{"norm_place": "pre", "rope_theta": 76200.0, "rope_fraction": 1.0, "decay_shape": "pow", "final_lr_fraction": 0.0, "batch_tokens": 32768}
Each number is 200 + 30 x the weight over its row's rms, rounded and kept within 0 to 999. Layers, rows and columns count from 0. The size before them is the row's rms in percent of the matrix's.

# layer 2 attention output (transposed), 384x192, rms 0.22, rows 3-10,34-42,66-74, columns 0-95
101,176,228,189,220,210,194,179,170,256,249,204,146,162,178,177,196,181,185,167,183,184,199,176,216,200,148,181,141,235,214,162,197,202,164,209,224,225,163,96,210,177,208,211,257,223,184,187,209,248,187,220,197,214,191,195,237,163,198,184,216,176,212,168,207,201,205,165,204,182,227,207,218,192,233,181,217,122,231,157,243,207,171,194,249,164,239,284,210,182,238,237,198,212,218,196,197
108,150,175,183,183,241,183,181,184,271,172,225,303,181,215,193,225,116,169,156,165,172,186,149,180,204,167,184,171,172,213,212,195,188,168,193,214,152,179,154,201,181,215,170,179,213,154,156,191,231,205,207,189,195,221,167,206,196,192,165,204,211,176,226,194,193,143,185,191,200,164,227,230,194,245,214,203,170,226,178,245,169,124,182,165,191,214,243,165,175,211,166,185,173,168,268,251
102,185,189,201,222,241,199,171,223,184,220,174,235,190,147,278,220,180,129,196,171,209,196,193,266,190,180,207,221,213,262,209,172,164,216,178,239,139,206,166,204,197,209,142,115,217,194,190,224,228,235,272,218,181,184,184,207,182,154,189,148,175,189,203,196,218,207,202,209,230,184,186,260,174,233,208,181,223,179,193,196,196,183,176,225,169,180,236,218,184,207,202,171,166,223,181,176
090,248,200,208,210,219,172,153,202,205,198,205,186,244,267,157,197,166,199,146,212,196,159,176,180,273,181,167,187,174,164,172,246,168,193,188,240,255,185,193,209,190,212,170,177,212,204,249,267,190,258,203,199,194,139,209,209,171,205,191,158,159,216,245,215,215,194,181,222,150,206,242,225,155,211,246,186,253,243,203,180,168,186,227,217,207,200,224,228,189,218,190,207,244,207,238,174
099,165,191,238,141,209,214,186,162,137,215,164,198,223,217,260,197,189,231,154,205,218,247,142,184,184,173,222,163,169,222,201,210,186,241,174,169,252,201,134,194,242,159,185,190,169,206,213,182,216,186,192,191,225,159,212,176,209,200,251,168,186,181,219,211,144,217,190,184,227,192,232,210,147,228,263,176,204,155,196,177,218,198,198,229,189,195,177,204,226,237,183,227,196,200,162,173
085,180,226,249,242,204,195,230,200,215,174,197,229,195,235,186,194,233,195,181,220,185,221,191,191,227,212,201,221,207,248,205,194,198,149,205,284,206,211,239,205,208,261,266,223,206,140,186,184,252,195,202,230,178,198,149,223,180,238,194,231,128,205,132,221,268,222,234,230,176,228,236,209,213,160,194,204,117,276,184,202,197,226,184,167,214,194,206,212,199,152,186,149,220,232,166,212
085,153,244,171,231,247,181,214,204,181,166,193,273,218,239,219,206,202,180,225,264,210,195,245,225,248,228,176,192,170,209,206,150,210,191,194,228,144,221,186,153,247,241,180,197,205,166,211,189,203,224,204,190,219,244,161,196,191,131,200,211,155,190,169,215,208,180,180,185,270,209,197,175,213,188,226,187,183,209,217,189,231,203,218,226,186,180,235,141,262,225,209,185,187,146,214,187
098,152,209,150,208,175,193,187,189,182,201,210,238,166,196,221,216,202,189,153,160,171,200,265,255,252,223,157,210,155,148,227,209,221,151,175,245,144,221,168,204,172,224,198,231,194,177,240,196,174,181,235,162,210,197,221,194,272,152,217,176,258,207,183,224,249,171,199,174,230,192,217,189,238,229,231,195,184,205,209,202,246,213,229,141,164,202,162,209,185,208,232,199,198,224,217,167
083,138,216,168,187,223,192,229,203,224,199,233,207,209,183,196,199,188,170,212,182,211,171,209,299,221,225,148,236,193,182,237,252,226,222,186,259,231,182,153,184,187,229,153,205,195,146,245,235,233,234,178,139,212,224,174,201,195,201,158,152,193,244,131,223,198,213,222,205,227,214,231,150,224,140,167,211,197,169,186,176,190,250,186,176,214,196,176,195,248,215,263,218,183,210,182,198
089,217,176,244,227,218,214,196,198,173,147,186,201,216,183,164,213,115,228,207,235,187,241,196,233,221,204,218,224,190,168,236,159,228,231,204,175,221,208,269,207,206,207,245,187,161,212,215,196,210,176,174,204,159,241,215,186,186,209,185,153,248,216,271,200,229,144,221,215,216,199,198,165,213,151,193,187,277,149,184,175,159,224,186,203,242,161,157,243,247,208,215,118,191,146,239,184
089,258,205,202,244,181,177,187,237,95,209,184,160,174,224,194,174,213,171,206,162,160,162,213,146,215,237,200,177,190,172,201,218,207,226,172,204,209,181,191,189,190,202,290,252,191,222,227,208,152,224,185,172,237,154,208,174,220,157,199,200,208,210,217,245,209,256,200,191,202,195,111,221,227,194,179,216,202,205,212,179,224,244,213,218,179,181,190,238,174,171,192,225,163,214,164,111
093,184,182,153,209,161,220,211,215,178,177,197,158,223,209,204,220,206,218,210,229,189,182,129,199,196,195,216,198,162,172,190,229,225,169,232,208,235,178,192,228,142,219,161,226,221,209,213,192,162,156,155,173,183,164,184,183,188,241,185,228,216,195,200,177,180,183,200,213,214,171,162,133,237,196,136,191,183,212,171,157,192,219,200,192,233,215,174,177,230,160,207,207,205,185,221,218
093,134,183,228,182,184,234,247,190,220,168,211,180,179,159,266,202,196,214,207,194,203,211,180,203,172,145,185,193,215,191,206,176,177,176,203,167,149,182,214,208,219,240,183,267,217,183,236,178,217,173,185,118,195,185,197,131,254,239,142,240,193,211,201,223,190,214,198,187,242,177,182,202,242,253,146,259,145,207,187,194,174,190,209,173,239,225,185,254,199,192,228,223,216,161,208,207
088,268,199,209,226,206,171,191,224,199,213,229,197,188,175,196,207,175,239,224,162,166,151,186,211,212,172,283,200,236,212,169,187,163,174,203,261,226,193,254,175,229,168,187,234,209,195,180,209,219,253,189,245,157,233,174,232,202,206,203,192,157,180,201,230,236,132,228,178,214,117,191,161,193,195,180,246,206,219,198,243,155,207,185,233,186,185,251,180,223,165,208,156,185,190,232,184
096,176,222,206,225,161,170,171,218,214,196,162,229,218,238,167,209,130,201,154,149,176,146,203,185,172,211,231,235,165,226,198,220,166,254,183,142,215,161,171,199,145,131,165,219,211,257,224,244,160,200,249,221,152,170,197,228,218,199,196,217,255,133,262,185,169,193,168,206,224,182,193,231,157,206,183,194,195,172,217,217,174,179,187,213,171,210,171,198,181,214,212,215,167,207,196,203
071,189,207,203,192,185,219,193,179,228,200,229,151,189,172,216,247,242,217,164,175,196,215,215,141,223,287,203,195,165,186,175,211,258,185,207,219,238,186,206,224,156,186,168,201,240,249,239,173,178,217,189,165,221,219,250,195,208,244,204,170,207,192,198,198,225,215,172,189,113,175,203,181,166,201,183,209,223,212,149,204,243,184,201,168,188,200,219,258,203,211,168,173,195,153,220,221
091,145,167,215,184,215,193,231,218,190,176,241,194,169,137,220,198,201,182,321,190,175,223,177,194,178,182,273,191,199,238,192,164,190,196,214,163,245,211,159,247,223,190,232,212,217,186,181,206,175,172,214,239,113,179,213,213,171,251,186,209,214,177,243,147,214,174,157,214,213,208,177,214,215,229,189,212,217,209,210,231,199,206,200,222,184,160,205,212,173,181,228,194,201,185,179,189
121,295,196,148,235,232,191,231,245,202,204,163,233,193,210,241,185,200,180,247,220,195,224,223,200,188,203,183,167,199,236,218,169,203,190,219,167,152,242,223,216,239,155,196,180,201,211,171,164,140,180,191,223,169,188,213,194,196,199,210,192,226,212,180,182,150,158,193,228,209,171,122,196,184,234,167,215,212,188,233,171,157,180,197,236,187,200,192,188,210,245,219,223,216,207,197,224
122,210,214,172,179,214,233,248,224,131,217,188,245,278,231,193,167,234,194,243,176,171,196,231,191,176,258,167,173,182,222,226,244,217,205,182,248,133,232,257,218,245,183,166,185,207,221,228,200,178,226,170,213,162,210,199,202,227,203,243,218,202,242,170,215,171,237,198,158,203,248,254,211,171,235,191,151,246,152,189,179,213,190,185,186,179,194,165,220,174,177,180,222,197,216,163,223
117,229,212,221,267,150,197,210,213,110,173,175,161,182,178,188,218,240,212,181,265,213,227,221,204,211,228,172,185,185,245,251,176,194,286,195,191,259,203,196,173,186,209,189,187,175,245,197,231,166,216,181,248,240,204,177,256,211,182,190,206,201,217,162,203,190,213,207,202,215,199,178,150,175,219,273,177,232,155,242,178,223,171,165,229,219,216,190,218,217,249,208,191,264,213,150,182
128,214,189,244,188,203,194,179,193,209,188,231,215,211,214,125,194,185,243,191,160,194,206,291,176,196,216,193,171,201,151,217,204,194,177,233,177,214,184,221,174,231,175,274,221,223,202,172,205,206,188,182,219,222,238,241,211,213,208,225,207,186,183,211,230,194,211,192,211,210,210,318,178,217,185,195,203,231,201,200,306,204,228,209,173,206,157,161,226,171,155,226,175,219,161,178,194
130,220,176,188,168,181,202,197,208,183,236,212,226,206,191,161,190,202,160,235,210,209,233,225,185,216,266,263,251,187,254,214,184,268,239,206,164,232,225,162,201,194,216,177,176,140,211,141,225,202,174,203,251,168,259,250,219,190,200,214,207,213,170,212,167,200,212,205,200,188,151,144,204,206,180,149,207,191,121,173,237,221,264,192,197,160,219,201,144,226,212,164,170,208,216,187,224
127,216,189,165,243,197,202,159,215,268,179,217,206,227,227,119,219,202,196,174,251,244,169,182,192,226,246,112,167,200,188,195,196,193,218,209,195,175,158,223,227,187,230,215,156,230,160,225,209,215,181,199,222,199,229,240,214,181,237,171,217,206,225,210,170,202,212,188,231,158,197,215,232,246,187,191,198,242,226,162,164,172,170,213,163,214,181,189,178,174,185,223,181,225,206,221,217
127,212,187,163,144,212,246,212,162,236,234,212,173,191,170,199,217,189,184,294,229,249,227,191,193,182,191,149,139,271,120,191,202,219,151,208,164,181,209,223,188,233,247,177,160,152,194,208,159,198,198,182,201,246,203,264,172,211,171,231,145,249,224,256,193,148,194,183,186,236,207,191,139,248,230,189,227,221,167,193,203,208,212,233,241,207,182,218,201,178,215,193,205,228,159,170,249
133,227,145,229,179,198,175,225,237,212,285,218,169,128,212,137,185,197,206,221,162,196,194,160,221,174,139,164,207,198,161,186,244,181,176,229,174,212,208,220,233,122,214,234,210,180,225,164,233,203,197,195,218,162,147,220,195,229,216,213,200,207,211,185,197,184,241,247,191,177,194,180,158,237,212,149,203,208,174,193,206,161,214,224,193,216,211,175,193,189,169,219,240,225,235,190,169
123,262,249,223,205,213,259,161,191,211,229,144,152,207,214,189,265,236,234,152,216,246,185,181,140,215,173,203,228,254,214,198,217,196,260,219,191,179,153,185,202,178,190,128,201,208,207,109,190,187,173,219,220,198,169,163,192,159,230,192,228,166,217,203,210,133,239,197,186,161,197,230,206,134,194,198,176,225,185,189,184,175,209,212,205,212,219,221,196,208,209,202,170,184,198,192,242
# layer 2 attention value, 128x192, rms 0.214, rows 3-10, columns 0-95
122,163,205,200,248,217,207,192,213,195,177,178,165,196,209,225,187,188,229,194,187,217,210,204,169,201,186,178,202,194,168,210,191,188,184,202,181,229,199,208,197,156,166,213,157,140,199,200,281,199,216,197,236,246,213,189,145,263,253,227,186,186,127,179,162,210,195,209,151,214,188,207,211,217,166,230,203,178,233,267,222,180,196,188,215,212,221,191,229,134,204,204,214,176,236,129,236
116,207,182,210,186,261,146,253,182,259,241,184,278,238,181,287,182,212,211,216,194,195,150,212,205,223,248,181,237,178,186,169,203,159,161,233,203,195,186,226,193,210,171,195,199,159,206,165,174,181,191,194,241,151,212,197,195,184,201,319,230,190,199,150,164,203,188,248,219,236,212,213,242,189,187,180,162,226,216,210,245,182,135,142,166,182,179,189,159,167,199,193,175,211,152,243,167
126,228,205,220,165,210,239,256,206,177,218,196,176,184,229,173,148,213,202,191,177,190,237,223,206,225,179,182,157,209,169,209,192,260,221,176,205,187,225,217,158,204,224,243,208,165,136,165,158,198,252,199,209,180,222,187,190,241,234,249,167,166,200,172,186,153,191,231,168,150,215,175,156,220,198,237,171,188,177,271,165,186,267,213,226,218,211,164,236,209,221,154,236,215,210,221,180
133,220,236,148,184,240,175,179,159,187,199,170,231,195,220,142,184,179,167,198,174,210,293,209,174,205,203,181,166,168,214,193,213,195,223,192,263,206,173,203,207,229,148,194,170,222,206,159,236,201,204,220,226,208,180,152,214,202,177,182,203,224,223,201,196,162,186,234,156,200,229,169,135,243,144,222,215,259,248,224,184,153,211,169,191,181,138,216,106,193,212,195,198,262,132,223,172
126,180,182,228,223,145,258,271,201,222,205,187,242,172,184,246,176,222,183,202,197,241,182,198,197,249,218,203,176,194,195,184,237,223,203,233,179,153,260,189,193,162,155,207,211,185,131,195,209,206,177,189,145,191,212,225,218,211,202,197,212,215,156,200,207,207,236,238,226,247,258,163,197,201,234,157,210,188,224,223,183,221,173,162,155,209,263,213,192,195,160,211,222,184,151,205,207
122,147,182,217,178,194,204,195,195,169,174,219,170,228,171,201,138,149,278,214,194,191,197,169,253,144,230,230,219,192,219,243,172,216,206,271,221,221,170,195,223,178,189,242,165,180,174,217,216,199,192,193,168,200,213,264,175,143,178,211,198,207,192,239,166,196,189,271,222,208,235,154,218,184,257,147,189,200,221,172,268,191,240,196,213,172,152,193,180,270,210,191,239,144,206,209,179
120,176,199,211,247,158,179,211,175,194,193,139,202,226,194,161,203,178,200,225,207,200,194,178,137,116,187,213,187,250,234,199,204,208,222,168,130,116,193,197,159,209,184,211,193,210,177,149,218,176,162,213,204,149,195,256,191,213,198,184,222,206,228,149,174,160,142,218,214,246,194,188,154,226,217,245,227,181,202,198,248,129,252,165,179,159,174,173,204,210,215,252,236,224,197,204,180
117,199,173,227,199,171,272,269,223,228,234,231,193,243,217,224,193,188,161,204,200,194,165,167,163,167,190,213,205,197,171,174,247,143,170,230,204,172,215,235,171,193,263,200,177,190,245,233,217,238,156,222,168,142,169,214,180,160,219,218,251,182,187,171,180,194,199,237,151,199,209,214,216,189,197,223,119,202,198,179,205,190,192,155,175,179,223,195,216,198,236,239,199,226,198,231,139